Weights of a small GPT-style language model, trained from scratch on English Wikipedia: value embeddings.
Each number is 128 + 32 x the weight over its row's rms, rounded and kept within 0 to 255. Layers, rows and columns count from 0. The size above them is the row's rms in percent of the matrix's.

# layer 2 attention query, 64x64, rms 0.119, rows 0-31, columns 0-63
size [104  99 100  97  82 100 101  90  89 103 107  91  93 101  87 107  89 116 110 100 134 111 103 116 101 107 123 111 107 102 119 118]
[[176 160  81  85 157 176 139 148  64 160 108 102 111 123 103  98 137 121 126 140 123  94  83 145 140  77  91 168 130  73 142 113 113 113  92 147 144  99 165 187 175  97 135 101 125 130 100 132 177 110 119  96  65  77 131  78 122 119 150 128  95  89  61 139]
 [154  69 181 186  91 118 148 119 141 134 135 138 126 160 142 182 135  95 155  86 133 114 134 119 183 166 143 133  89 144 100 158 173 111 116 106 152 117  92  65 106  95 129 149 136 109 202 109 151  90 177 159 118 157  81 210 152 154 129 136 159  84 112 121]
 [ 84  67 136  93  86  98 123 149 173 119 144  94 161 118 110 124 159 114 111 104 185 122 183 141 105 147  69  82  69 126 168 180 141 104 138 136 139 102  88 155 183  61 155 125 133 144  94 127 192 102 115 155 181 108  99 131 142 102 120 136 143 117 117 181]
 [103 119  63 134 113 115 137 118 114 164 150  80 106 158  96  92 123  95  60 174 132 143  95 160 106  90  91 125 146 150 170 130  83 123  98 134 136  88 139 151 156  81 129 141 134 170  79 127  98 148  85  99 118  87 164  47 104  59  92 162 116 165 112 119]
 [124 174 161 127 118 165  89  68 138 173 148 133 171 133 117  92 111 149 163 158 158 108 186 101 181 132 182 135 109 108 111 166 160 106 157 136  92 134 103  85  87 121  66 124  96 135 148 171 129 138 143  92 126 119 138 163 173 202 174 193 137 108 103 147]
 [157 131 147 170 102 125 137 108 150 108  95  85 184 174 144 171 141 145 105  73 120 146 197 118 116 197 132 123 135 154  85 120 196 124 151  96 160 149 123 117  75 109  86 159 104 175 196 121 109 119 120 159 128 111  91 168 103 136 108 166 152 183 165 133]
 [171 142 119 120 151 201  88  95 120 179 143  91 156 105 154 135 105 126 109 135 108  96 171 136 111  66 121 112 160 186  97  96 181 178 130  98  84  38 154  96 126  93 110  99  84 164 112 122 124 135  89 122  72 163 138 120 131 133 137 181 115 110 123 132]
 [147 146 199 168 109  91 139 134 125 172  65 140 135 114 168 135 159 102 159 108 106 130 147 161 116 141 146 104 102  77 155 121 186 144 154 123 174 154  94  78 108 121 153 146 154 120 181 128 171 117 159 158 142 179  82 201 166 174 176 125 162  92 137 133]
 [116 154 152 128  82 168 112 140 166 123 117  83 170 102 150 129 133 111 144 165 102 106 132 145 141 240 107 185 163 112 102 133 196 186 109  89 156 155 143  88 122 150 132 178 153  79 166 187 118 122 171 101 137 152 113 154 128 174 114 112 142 118 115 131]
 [131 119 139 184 118 165 107  86 134  77 136 102 162 114  87 100 118 130 152  95 134 151 115 103 161 149 181 164  21 107  98 103 115 145 131 117 149 157 108 161 114 100 137 164 143 149 101  98 192  73 142 109 167 115  51 122 108 173 146  74 121 114 119 117]
 [123 151 112  99 146 175 103 136 119 181 172  94  92  99 137 102 115 123  76 182  96 112 123 111 141 151 102  94 184 133 186  53 158  70  88 144 147 114 139 111 159 126 121 140 125 156 110 122 125 126  92 121  91 172 116 185 157 106  91 199 109 132  66 108]
 [150 101 131 214 125  95 116 112 151  68 100 126 159 144 153 149  94  71 135 104 120 125 182 109 153 175 135 128  48  91 166 149 180 109 180 122 151 136  99  82 124 130 108 186 154  78 156 130 130  99 172 165 124 168 120 129 142 132 145  71 114 126 119 145]
 [194 116 155 183  71 151 103 129 163 138 150  95 149 135 134 229 157 110 163 152 111  81 130 103 151 137 148 146 107 121 135 172  81 155 131  87 176 176 129  97  86 108 128 147  98 134 112 178 195 164 151 165 132 134 110 132 108 174 165 141 141 112 148 132]
 [128 113  64 125 145 145  94 119 133 242 143 157  67 137 137 220  97 141 126 118 130 127  87  94  88 143 161 133 160 114 146 118 125 131 145  91 132 172  96 106 134 118 175 108 144 136 103 152  88 165 139 116 100 144 115 110 171 135 123 117  82 142  59 161]
 [173 124  91 106 108 188 130 131 108 151  98  62 135 143  96  50 153 179 137 147  91  89  77 143 113  84  42 126 124 121  86 133 125 162 138 117 146  97 174 125 206 161 116  97 124 114  97 114 106 162 114 131 110 141 158 146 151  88 128 145  85 135 144 153]
 [ 98 150 147 180 127 159  86 101 154  62  82 141 168 152 130 126 140 114 200 132 101 131 126 122 130 180 120 148  77 158 177 148 187 141 149 115 171 127  82 104 104 133 125 186 170 153 174 137 149 109 112 133 158 140  73 149 118 136 154  55 112 134 108  79]
 [115 152  91  86 121 131 143 132 112 179 103 137 124 155 134  60 110 145 124 183  79  64 131 127 114 100  53 122 133 150 145 140 138  91 134 170 131  91 174 123 151 152 111 105 119 137 136  86 118 162 122 157  73 139 196 158 167  72  84 117  98 108  87  68]
 [ 75 125 156  95 189 196 138 178  75 172 178 144 119 123 103 106 187 109 112 163  65 136 114  93  95 152 132 100 168 158 140  91 121 129  78 137  60 114 132 121 160  95 128 104 163 163 122 134 123 137  43 144 105 117 110 151 148 118 120  97 149 128 123 124]
 [109 140 126 122 114  51  97  91 121  64 150 119 129 111 115 158 103 127 137 167 133 150 111 139 111  98 118 146 207 172 196 161 120 164 137 182  91 119  65 113  99  89 135 111  76 159 143 113 120 111 101 117 149 196  91 155 104 121 141 192 133  90 144 129]
 [ 96 139 146 120 142 171 160 121  99 152 104  55 105 128 137  92 157 152  94 113 162 127 121  81 164 121 209 176 158  67 119 124 161  80 135 143 139 127 108  96 104 186 191 123 147 133 134 107 149 157 122  98  88 129 182 123 130 182 105 110 121 105 108 199]
 [146 103 151 143  98  89 100 121 187 100 182 148 163 139 124 137  84 167 135 156 112 124 100 110 119 111  96 122 134  86 159 140  63  76 121 144 114 133 144 173 138 130  64 158 171 181 132 115 139 155 116 188 176  92 119  92 167 171  81  70 127 139 168  91]
 [126 127 178  87 101 135 155  74 134 132  84 130 111 146 199 159 126 129  83 139 128  70 154 119 125 138 108 153 126 138 127 119 120 112  80 171  99 102 133 193 136 127 106 165 108 122 125 169  65 103 163 148  59 112  83 155  73  78 109  80 125 150 168 173]
 [106 169 173 158 190 135 163 165 102 160  96 136 169  71  97 153 137  83 209  83 184 185  55  91 148 130 131 141 160 111 138 128 109 156 130 133 115 129 110 111 146  92 151 155 101 108 121 174 124 153 121 112 141 107 119 106 112 105 149  98 122  69  74 137]
 [115 115 140 210 133 185 117 152 141  61 210 131 149  98 121 145 124 120  88  79 202 136 114 132 138 107 110 151  44 129 165 128 137 124 135 147 175 145 161 123 125  71 145 114 157  99 147 130  78 113 132 124 153 155 100 159 100 113 120 163  90 118 171 131]
 [150 142 127  86 110 172  87  59 173 141  77 107 136  95  55 118 135 159 136 153 227 141 172 129 115 127 118 117 106 134 123 100 107 140 101 155 130 132 146 106 130 179 108 121 116 108 129 178 169 138 139  50  82 157 112 134 144 134  86 116 111 178  81 126]
 [112 121 134 115 149 141  37 169 178  89 180 107 159 102 180 108 133 150 101  92 119 170 174 180 149 129 122 134 109 114 134 165  90 180 100 157 128 112 125 145 140  88 143 121 142 119 121  93 137  87 152 147 114  97  72 109 142 158  85 132 116 223  90 128]
 [152  68 180 106 134 116 140 100 113 152  93 182 154 133 146  97 128 162 162 128 135 121 175 118 121 170 123 197 166 148 158  85  94 118 123 126 115 107 152 131 160  77 120  55 133 172 184 157 101 113 187  77 117 127 140 129 119 136  47 103 123 105  97 154]
 [ 74 147 140 161 107 130 151 161 139 154 103 131 102 190 159 172  64 173 176 120 167 162 194 118 116 128 135  94 157 126 165 107 144 105 104 133  76  93  81 136  82 127 166 122 101 114 145 115 128 112  99 128  83 130 135 181 114 161 143 124 120  28 114 133]
 [164 143 114 113 109 129  37 123 144 133 105 120  96 113 138 136 108 104 110 130 100  83 160 106 157  88 160 120 189 124  30 147 151 142 100 142 139  83  96 174 101 128 103 155 114 170 148 145  78  68 120 159 170 127 157 127 175  83 125 124 110  95  75 132]
 [142 128 144 130 125 127 116 180 162 146 166 134 107 114 114  72 160 151 150 140 181 127 117  98 138 111 140 149  86 103 154  98 121 159  97 128 135  77 141 130 118 178 154 133 165  67  70 119 125 134 145 105 109 195 165  97 149 156 164  92 202 127  30 102]
 [154  97 147 127 153 120 156 188  85 166  99 117 107 134 130  59  76 139  75  85 116 135 124 144 129 132 151 190  98 131 166 150 165  79 104 144 125 153 123 163 212 147 136 143 178 136 140 139 167 153 102 106  75 113 133 206  94 145 147 130 105  93 122 148]
 [113 104 150 131 177 124 127 151  91 131 139 147 138  61  97 165 120  87 155 107 219 128  95 184 138  88 102 141 132 139 141 159 186 133  88 150  48 175 118  86 131 103 114  85  71 140 117  95 125 132 151 137 114 150 102 151 135 178 111 113 111 190 117 132]]
# layer 2 attention key, 64x64, rms 0.112, rows 0-31, columns 0-63
size [124 117 107 101 115  93  97 101 100  95 127  98 114 118  97 105 124  89 108  94 120  97  95 108  90 123 120 109 117 107 109  97]
[[163 140  80 121 157 165 146 146 105 142 159 106 145  56 106  91 175 127  97 158 117 111 139  69 130 110 136 103 171 105 167  98 109 143 130 133 115 132 204 137 123 124 106 152 148  83  78 127 100 193  71 101  98 127 199  94 122 141  83 141  92 135 132 184]
 [132 161  79 115 160 207 152 117  98 121 122 148 148 156 130 118 155 125 108 121 140  93  90 133 106  38 121 140 143 155 138 148  96 137  75 104 105  82 112 209 167  84 136 120  82  99  80 117 133  81 120  90 138 149 101 123 166 131 121  74  82 105  86 142]
 [136  97 126 102 144 111 105  52 158 104  79 188 111 128 131 104 119 111 148 112 118 127 154 115 147 143 133 116 148  53 108 126 122  86 120 139 149 178  93 129  72 156 131 146  95 113  67 141 152  75 143 133 124 144  92 183 169  85 147  67 149  92 149  52]
 [ 88 121  95  90 198 155 156 138 100 148 134  97 142 138 136 132  89 100 100 116 116 150 138  95 179 142 146  94 128 159 170  91 148 105  98 177 134 115 118 121 161 119 141  89 151  52 123 177 120 128  70  96  94 134 158  88 203 152 122 161 149  98 102 200]
 [136 125 145 187  85 113  70 147  82  57 132 114 144 166 140 157 120  85 104 155 166 101 122 213 116 112  89 135  81 166 168 108 109  96 101 133 134  99 131  91  78 104 132  89 163 127 107 109 156 142 137 154 217 116  95 116 129 138 131  91 151 155 103 119]
 [129  59 165 119 100  97  95 123 131  93 128 171 184 114  64 178  96 120  64 133 164  91 133 147  72 147  99 109 138 144  93 163 154 147 118  82 122 108 136 100 103 177  98 158  77 125 182 133 124 107 144 170 140 112  79 127 163 146 151  99 105 130 187 102]
 [145 130 138  99 165 108 122 122 166  78  90 117 128 154 163 130 125 151 172 102 104  84 134 172  88 106 133 106  69 156  76 100 194 160 111  88 128 116  51 195 139 155  89 127  82 182 138  98  81 122 111 141 129 120 115 133 154 113 174 111 171 128 136  75]
 [110 110  95 117 111  66 160  91 138 115 122 141 124 102 171 175  99 102 170 125 103 192 135 188 101  52  62 179  97 120 134 141 108 140 165 102 170 164  61 126 105 126  98 141 117 148  98  91 152  91 142 183 158 122 121 149 128 113 168 117 164 144 103 105]
 [186  98 158 119  62 164  83 116 151  64 110 161 123 126 142 143 132 161  94  82 137  92 136 151 111  91 119  95 144 129  91 179 116  98 140  53 167 126 107 102 151 174 106 166 120 141 103 138 128 190 134 115 170 145  68 164 136 108 144 152 126 147 106  62]
 [122 139 111 165 184 117 126 191 141 103 134 127 127 107 130 174 130 105 182 112 119 145 119 159  97  97 115 197 130 150 158 115 149 146 181 146  90 100 166 203 121 168  71 101 116 135 126 107 146  89  69 162  65 134 129 132 121 152 198 161 116 143  77 133]
 [159 132 135  82  96 158 121 120 213 114 109 162  94 127 140 144 145 109  70 126 111 163 128 105 149 141  82  88 132 148 168 102 175  75 103 100 133 149  86 128  93 128 115 172  97 136 188 149 135 121 155 145 186 146 136 199 114 188  66 144 158 116 125  93]
 [151  69 122 118  72 140  85  99 176 120  83 145 154 169 158  86 115  96  83 121 115 118 130 153 145 139  74 174 111 116 131 160 125  73 138  81 158 116  64 153 106 126 167 169 101 129 174 126 138  99 154 181 123 155 155 135  98 137 105  71 129 148 117  51]
 [156  84 137 161 106 158 116 131 172  81  88 106 111 127 150 146 162 112 150 150 151  41 121 184 120  90  84  84 114 171 127  96 110 123  94  87 159 133  47 149 136 116 144 128 108 120 157 176  60 166 172 133 184 113 113 143  96 136 100 122 147 133 127  95]
 [120 141 126 138 193 184  80 120  98 103  88 130 123 127 147  80 121 157 126 115 113  87  92  46 133 132 123  95 169 134 154 140 119 120 128 144 143 111 131  88 154  49 158 150 104 162 120 147  94 164 101 124 128 149 194 157 145 183  71 156  89 122 112 190]
 [ 89  90 117 162 188 177 103  70 145  70 144 128 122 102 153 178 127 158 179 147 145 150 166 104 112 157 138  93  87  92 132 179 126  97 191  89 125 150 156 131 207 155 103 165 122 122 131  99  61 137 105 144 139 139 127 161 131  98 170 126 103 144 152 154]
 [141  77  66 112  84 106  59  94 142  96 124  93 113 132 110 160 131  87 125 114 112 152 126 153 172  73  82 141 126 149 164 208 136  86 150  81 122 104 109 126 124 137 102 216 134 168 119 150 138 150 122 178 142 123  99 168 149 114 154  78 154 131 106 109]
 [133 149  56  85 132 153 143 120  83 162 156 144  85 102  91 115 154 158  89 127 116  86 113  94 145 124 136 119 158 177 133 122 114  83  93 188 125 119 189 109 178 109 129  68 147  90  85 107  78 145  63 118 105 142 162  93 173 131 114 155 117 124 170 168]
 [114  84 138 122 133  90 136 135 119 165 104  25  93  87  83  68 106 149 163  97 156 156 122 111 119 182 152 176 161 169 151 136 153 139 159 109 155 115 130 113 120 178 198  79 119 145 127 180 154 149 207 112 123 150 122 119 127 134 124 124 141  94 128 146]
 [143 131 122 111 165 138 102 134  57 117 156  83 137 109 180 136 208 188  74 127 130 123 137 130  69 108 135 143 139 129 194  74 139 159 107 123 124 146 124 108 134 134 177 147 157 129 154  73 157 138 131 126 204 124 196 167 144 152 115 128  87 139 131  86]
 [103 124  95 150  89  88 122 180 160 135 124 131 167 127 125  53 183 168 122 171 128 156 125 136 101 164 179 154 122 170 118 125 103 126 136 143 154  87 101  73 123 109 129 172 111  84 139  99 123 142 123 128 124  53  45  93 131  90  87 126 165 174 156 154]
 [151  95  80 150 103 146 144 164 141  79 174 139  86 194 141 133 134 110 196 167 114 147 150 117 145 151 154  88 146 100 169 131 130 140  61 149 156 146 109 188 118 154 105 123  99 145 110 182 142 103 189 136 139 156 128 141 134 137  44  91 138 153 162 172]
 [132  58 108 118 125 148 144 114 139  76 107 113 176 137 124 121 127 161  96 112  88  98 140 137  64 165 118  85 189 129 162  98 122 108  95 155 149 132  77 144  28 141  81 115 126 125 163 129 151 165 138 152 162 147 141  88  79  97 102 158 164  93  80 127]
 [163 179 142 155 161 173  83  92 105 138 136 180 163  77 138 172 159 166 177 119 183 196  99 127 119 106 205 143 109 106 118 123 109 137 140 112 173 160 130 103 127 116 135 106 110 136 119 145 138 161  70 113  95 124 130 177  95 137 150  85 124 142  52 139]
 [107  73 132 140 132 139 141 140 207 183 118 127 106 150  94 130 134 123 128 106 129 185 100 108 157 142 142 117 111  76 137 110 177 124 121  44 152 137 149 133 137 132 114 118 204 137 171 100  61 160  78 114  91  79 121 130 107  65 142 146  78 128 105 155]
 [ 88  99 154 141 138 180 106 129 148 129 118 110 160  91 166 150 138 100  38 135 101 134 109 137  93  96 118 130  95 176  90  47 126 120 160 122 111 112 199 106 145 158  41 122 136 150 123 139  76  86 115 134 108 134 120 147 154 125  73 149 130 154  84  99]
 [105 127  84  72 166 167 115 120 173 198 127 108 104 126 102 165 123 157  81  34  78 128  93 151 174 105 157 125 118 120 154 136 150 197 114 180 112 142 132 138 141 149 113  92 164 133 129 137 168  97 177 151 100 142  91  99 129  80 144 164 135 157 121 108]
 [125  74  94 157 179 116 147 100 123 125 125 128 136 119 215 149  60 131 137 113 197 130 138 158 133 115 149 132 175 128 154 119 118 123 120 103 155 124 183 111 151 144 189 143 116 133 118  76 138 112  69 134 109 132 143 120 160  56  33 112 136 114 141  97]
 [139 153  90 113 173 111  91 200 100 135 107 153 134  94 106  85 200 137 151 109 151 190 132 124 139  93 153  96 142 105 100 114 147  81 108 106 120  95 101 100  94 123 135 113  72 112 153  58 136 165 156 133 110 129 173 166 143 113 171 152 186  89 119  73]
 [140  77 106  97 140 107 129 118  77 138 105 142 156  94  85 142 130 128 139 162 122  66 133 163 137 128 166 124 121 148 150 164 120 121 157 160  88 177  54 137 109  19 132 120 102 117 103 130 117 119 115  39 136 155 131  72 154 137  80 105 110 138 150  98]
 [137 125 102 124 114 185  82 138 146  98 140  64  84 145 154 152 171  83 161 148 119 186  99 148 121  63  90 133  54 155 121 123 155 167 160  85 101 133 113  95 209 134 150 142 116  99 131 129 177 105 102 123  76 146 121 109  79 163 115  99 143 122 143 107]
 [131 105  54 135 111  98 152 113 167 170 133 172 138 159 162 148 133  96 154  93  74 153  83 108 195 152  91 129 182 194 131 166 115 104 136 114 106  88 104 129  93 126  80 102 184  97 171 122 139 148 114 174 177 141  96 126 118 116 142 160 115  76 149 150]
 [ 65 119 198  88  77 101  91 129 116 160 164 165 108 154 157 109 122 112 140 101 124 118 141 154  80 110 156 117 141 120 123 104 132 162 112  75 133 190 124 162 129 104 112  85 154 196  99 115 142  74 174 190 179  77 149 163  95 118 103 113 137 159 127 140]]
# layer 2 attention value, 64x64, rms 0.126, rows 0-20, columns 0-63
size [ 95 102 118 110 102 108 104 109  95 103 119 118  94 102 100 100 107 105 106 108 101]
[[137 158 164 105 161 149 133 102 110 110  95 142 198  80 175 135 141 116 141 151 150 163 114  96 188  94  96 156 130 116 124 109 167 115 102 102  71 207  75 117  75 162 143  67 105 102 132  86  98 149 194 129 141  90 148 130 116 162 138 157 146 130  94 113]
 [155 122 138 145 149 155  98 120  97 143 107 136 151 147 129 103 107 112  88  88 128  76  91  74 125  76 114 107 152 172 127 155 105 176 149 188 157 125 111 145 137 194 117 165 107 196  90 130 157 154 171 179  64 156 169 108 165  93 141  64 131 104 143 140]
 [153 106 120 176 157 127  90 145  73 130 123 160 120 165 190 125 187  96  89 159 118  69 200 182 154 154 118 168 180  93  97  78 117 145  99 117 111 148 186 132 164 145  96 117 127 193 135 144 153 151 122 102 122 130 152 125 159 107 114 154 149 171 102 102]
 [ 97 138 194  93 135 137 109  95 134 159 131 104  92  83  64 125  91 139 113 170 150 142 116 172 110 125  68 127 182 153 114  96  50 141 178  99 124 126  71 131 161  87 113  84 142 154 167 159 165 123  90 136 142 127 119 173 151 106 164  92 134 180 154 138]
 [121  82 145 163 118 156 124 106 130  95 125 215 101  96 128 117  94  85 159 174 148 164 111 119 122 177 132  23 153  84 156 147 117  98  99 173 146 148 136 134 111 143 115  70 109 148 105  93 177  98 129  90 121 100 141 118 158 190 151 151 150 106 153 110]
 [ 95 105 181 172 125 156 120 212 143 145 153 142 121 134  76 158 118 121  83 142 153 103 150 193 100 100 138 132 147 131 109  99 123 114 112 117 115 101 177 106 130 107  82 167 151 138 144 115  98 172 147 115 120 174 161 132  68  81 177 146 133  44  81 157]
 [100 147 142 107 100 108  99  98 136 182  69  96 100  98 150 127 125 155 162  80 106 144 159 143 148 168 162 116 101 154 101 140 194 126 116 153  69 100 178  81 143 153 106  84 119 101 162 148 114 144 163 169  91 101 159 120  99 226 159 123 102 120 128 157]
 [153 132 124 140  89 193 150  97  88 142 143  98 134 108 168 127  57 111 150 151 171 138 119 140 104 151 122 141 146 155 143 101 154 124 123 127 111 114  79 122 131  40 137 146 190 161 165 103 173 109 168 172 150 107  80  53 149 125 145 191 114 157 156 103]
 [161 179 127  99  79 111 111 181 177 155 115 178 129 173 110 114 184  98 136 167 125  79 135 114 179 118 168 157 154 161 109 105  84 153 164 124 125 123 147 150 138 132 194 155 101 141 106 185 114  95 111 145 178  99 127 111  63 162 163  90 124 104 101  92]
 [ 92 131 135 154 138  87 107 183  83  83  83 120 140 126 161 151 161  78  90 145 162 119 118 138 140  97 125 161 126 124 168 145 123 106 160 121 103 123 157  95 211 136 121 140  59 123  73 142  96 200 130  65 145  91  89 100 155 154  90 124 125  88 116  91]
 [169 112 115  93 122 135 136 152 154 175 129  92 143  98 106 116 125 112 109 194 150 168 125 156 127 138 136 128  85  94 112 116  62 130  95  59 119  91  99 154 112  81  97 107 110 223  58 157 183 190 120 154  93 150 163 121 147 141 120 131 112 133 115 148]
 [172 113 133 155 127  88 146  69 113 163 166 130 132 159 104 135 158 110  90 160 159 113  93  95 156 119 140  86 129 125  78 137 151  90  70 109 164  83 111 114 170 117 139  92 122 182 168  96  92 165 125 183 148 177 108 191  65 157  78 167 137 125 135 119]
 [152 137 147 122 130 181  87 157 141 123 168 149 127 148  66 167 126 117 151 148  79  84 204 168 150  87  66 102 110 147 143  96 108 176 121 119 126 107 122 138 149 164  48 114 105 187  78 136  89 104 159 125 170 129 100 135  84 131 120 163 133 143 135 172]
 [126 131  89  88  95 148 164 111 114 142 133 194 106  97 137 177 158  69 124 130 180 156 163 120 133 130 216 109 140 123 144  82 133 154 144 163 140 135 134 181  95 109  73 116 160 208 103 102  86  84 140 164  89 105 184 101 142 130 125 113 140 116 135 145]
 [129 156 147 135 124 113 173  95 140 170  94 186 153 127  96  99  98 116 113 141 138 151 118 141 191 116 182 169 193 126 102 103 170 169  92 118 140 114 110 171 113 185 110 161 181  95 140 134 189 142 110 173 170 105 152 112 129 158  75 108 194  97 113 116]
 [140 154 114 104 190 109 172 141 131 103 170 119 144 125 166 163 130 107 114 100  84 104 118 141  55 172 132 127 130 113 100 216  81 192 109 138 112 169 133 138 129 166 144 165 148  89 153 138  92 180  70 154 119  61 131 129  85 111 159 152 162 132 127 137]
 [134 138 156 128 132 170 150 128  64 123 127 151 126 150 152 128  88 172 157  86 115 176 183 154 162 133 136  65  81 151 119 102 116 122 186 102 115 108 119  56 115  60 115 121 141 117 197 123 118 179 152 127 122 118 116 154 121 102 106 108 127  89 189  62]
 [140 112 115 126 150 133 141  92 132 118 114 156 204 153  93 120 200 145 128  74  83 128 108 134  88  74  95 146 115 122 246 145 115 108  75 140 103 115 155 190 124 109 155 159 133 180 140 125 127 107 134 110 128 166  97  88  72 124 133 150 100 121 127 120]
 [129 143 131 109  78 137 112 109  75 105 159 211 103 129 133 117 154  99 139 150 101 132  73 158 155  90 126  92 119 151 131 174 147 166  72 101  95 129  97 191 142 111  88 145 167  87 199 107 120 120  98 112 128 110 166 126 128  69 152 124  81 166  76 101]
 [137 142 171 143 158 148 122 100 188 182 187  81 114 103  90 138 122 110  98  81 117  89 134 169  83 120 161  67 172 155  66 146 188  91 172  83 143 158 128 164 163  97 138 150 132 135 140 155 114 154 112 105 186 111 136 126 103 102 100 159 140 108  85 132]
 [180 209 112 153 177  92 168 109 168 115 189 105 171 123  58  95 156  99 104 125 144 143 169 129 165 120 120 176 119 106  78 182 127 122  90 126 101 141 103  81 138 109 108 113 129 161 132 131 136 152 115 149 134  22 135 124 113 137 150 109 125 108 130 118]]
# layer 2 attention output (transposed), 64x64, rms 0.102, rows 0-19, columns 0-63
size [101 117 122 118 114 114 114 118 104 112 129 126 105 108 109 102 121 111 115 120]
[[151  59  54 119 127 105 137 137 108 130 170  63  65 142 134 167  96 122 124 108  80  89 126 135 170 142 140 137 147 123 132 111  97 137 126 112 139 100 132  57 102 132 144 189 126 125 143 111 156 155 134  67 125 163  98 192 162 144 135  95  94  84  73  95]
 [112  91 148 160  95  93 122 143 133  58 113 140 128 106  92 128 131 105 131 158 142 145 133 208  77 133 102 157 128 153 169 176 120  71 132  63  91 131 129 135 116 148  57 167 122  92 172 146  83 136 136 154 160  90 112 137 161 218 128 127 130 133 150 157]
 [ 84 119 111  88  69 104 132  98 127 123 221 155 143  76 122  89  82 138 170 168 108 158 146 151 149  74 139 106 141 143 150 142  92 109 108 115 117  55 125 101 114 103 139 131 121  84 105 123  76  61  99 185 134  93 108 126 111  77 104 101 107 133 138 153]
 [170 154 103 162 122 167 116 145 133 119 148 140 182 195 136  83 147 118  98 148  95 117 145 159 143 103 210 156 100 139 195 137 181  73 137 130 145 109 121 166 153 147 120 167 153 139 128 114 193 137 171 132 147  87 147 111  93  99 101 138 132  61 149 179]
 [ 92 138 156  99 136 143 156 166 123 183 120  45 123 141 131 151 163 122 116 186 105 130 183 116 142  84  67 189 123  63 110 154 139 104 109 127  88 137 104 116 118  91 144 123 155 127 159 136  69 190 179  97 104 143 136  95 151 139  87 119 129  89 108 172]
 [ 86 164 190 124 105  50 144 103  49 124 123 152 160  67 135  57 145  95 138 174 166 142 120  94  81 159 148 150 147 112 126 159 135 130 131 117 147 174 110 120 119 133 150 153 114 130 105  98 155  80  70 113  69 135 130 122 117  75 108 174 100 133 135 140]
 [155 107 136 167 137 102 142 151 120 149 113 194  85 119 127 132  87 123  96 149 107  79  91  57 156 136 102 171 133  78 127  44  81 161 120 170 127 151 148 108  99 171 150 146 150  91 211 158 138 131 111 110 175 138 163 110 152 115  92 153 114 142  93 132]
 [114 163 119 107 132  79 107  97 184 109 122 140 125 152 127 165  83 169 101 146  50 116 116 156 104  95 160 107  94 129 113 104 127  90 181  94 118 176 114 137 127 150 196  97 119 156 100 168 114 199 172  83  79 152 116 137  83 118  82 104 126 109 171 113]
 [ 39 116 118 157 128 170 140  86 142 116 112 114 189 165 162 160  73 117 122  64 169  99 110 156 117 136 118 106  73  95 164 150  91 172  79  92 127 150 137 142 131 135  99 125 161 104 145 114 149  95  80 189 152 176 140 156  95 114  98 142 145 139 115 171]
 [ 71 113 137 141  77 111 103 117 112 158 155 149 116  87  49 112 129 165 159 119 150 151 184 155 148 136 156 105 107 118  88 150  99 153  88 173 137 110 122  92  55  86 127  83 176 157 134  96 160 108 122 126 133 155 131 185 117 166 126 171  91 132 132 201]
 [125  90  91 123 203  69 133 115 161 117 155 177 132 180 122 111 145 109  96  97  91 164 150 137 106  56 148 152 145 131 164 183 135 128 170 122 191 114 140 130 181 101 138 124 158  82 128  89  99 144 143 115  85 142 124 120 153 103 130 211 126 156 171 136]
 [117 175  95  81 139 159 126 160  92 121 128 155 154 114 160 114 123 107 137 108 112 165  86 107  92 147 152 203 131 111 187 111  97 162 164 130 132 112 133 111  46 138 125  52 162  99  76 139 138 178 126 111 100  84  97 109 188 145 185 116 103 140 119 151]
 [105  83 133 130 101 122 124 123 132 139 168  96 144  92 138 110 179  87 168 116 184 152  62 105  95 111 104 147 166 106 201 150 139  99 130  79 101 134  81 117 122 160 171 151 161 100  88 143 172  57 175 148 138 168 121 135  83  80 151 132 155 142 170 130]
 [114  64 124 121 187 138 157 104 132 179 148 160 221 110 150 155 157 128 116 155  61 100 139 104 115 107  67  87 143 113 116 195 136  91 118 103 112 140 153 120 115 127 123 113  82  41 149 122 121 192 116 119 134  96  98 166 142 120 114 136 120 111 155 123]
 [142  86 126  83 124  98 126 194 145 101  93  75 149 106 161 145 114 113 111  74 108  72 153  86 118 152 141 101 107 100 178 165 125  91 173  80 179 100 138 101  81 128 123 109 152 121 156 148  81 147  30 169 115 109 137 120 105 127 108 138  83 112 150 122]
 [ 94 116 163 150 219 129  65 143 137 119 106 119 122 109 175 116 134 190 166 157 144 118 112 105 172 143 159 156 162 167 120 102 117  56 117 134 128  91 135 174 141 124  47  98  85 156 107 151 133 120 134 145 147 148  98 185 113 136 140 134  83 136  65 116]
 [173 177 150  85 117 134 105  98 176 129 128 114 126 111 136 166  99 132 130 252 114 115 144  80  98 138 197 100 150 108 148 109 142 162 118 119 130 152 132 146 137 112 137 137 172 118 155 199 197 112 133  99 109 114 138 140 166 175 147 177 144 122 148  96]
 [125 118  98 151 136  98  90 154  93 143 133 125  86 119 172 130  87  93 134 106 196  97 115 145 118 105  87 101 108 183  72 159 147 135 138 125 113 185  66 147 134 152 144 130 123  96  11 117 117 106 144 139 138 113  85 145 157 133 173 141 183 151 152 160]
 [121 106  91 116 107 129 142 154  78 108  86 122 159 134 186 141  97 104 150 185 143 101 118 149 153  73 100  91 168 149 121 145 103  82 136 170 144 137 145 122 133 126 116 101 158 175  84 132 162 147 133 214 129 125 112 154 179 118 125  97 134  23 166 104]
 [106 149 127 128 116 136 137 162 106  99 159 158 157 110 144  91 143 227  98 154 160 125  90  93  79 179 129 221 103 152 171 141  65 141 113 135 168 145 116 175 129 125 133 121  88 162 113 115 159 141  92 133  92 144 176  99  89 108 169 118 120 100 162 116]]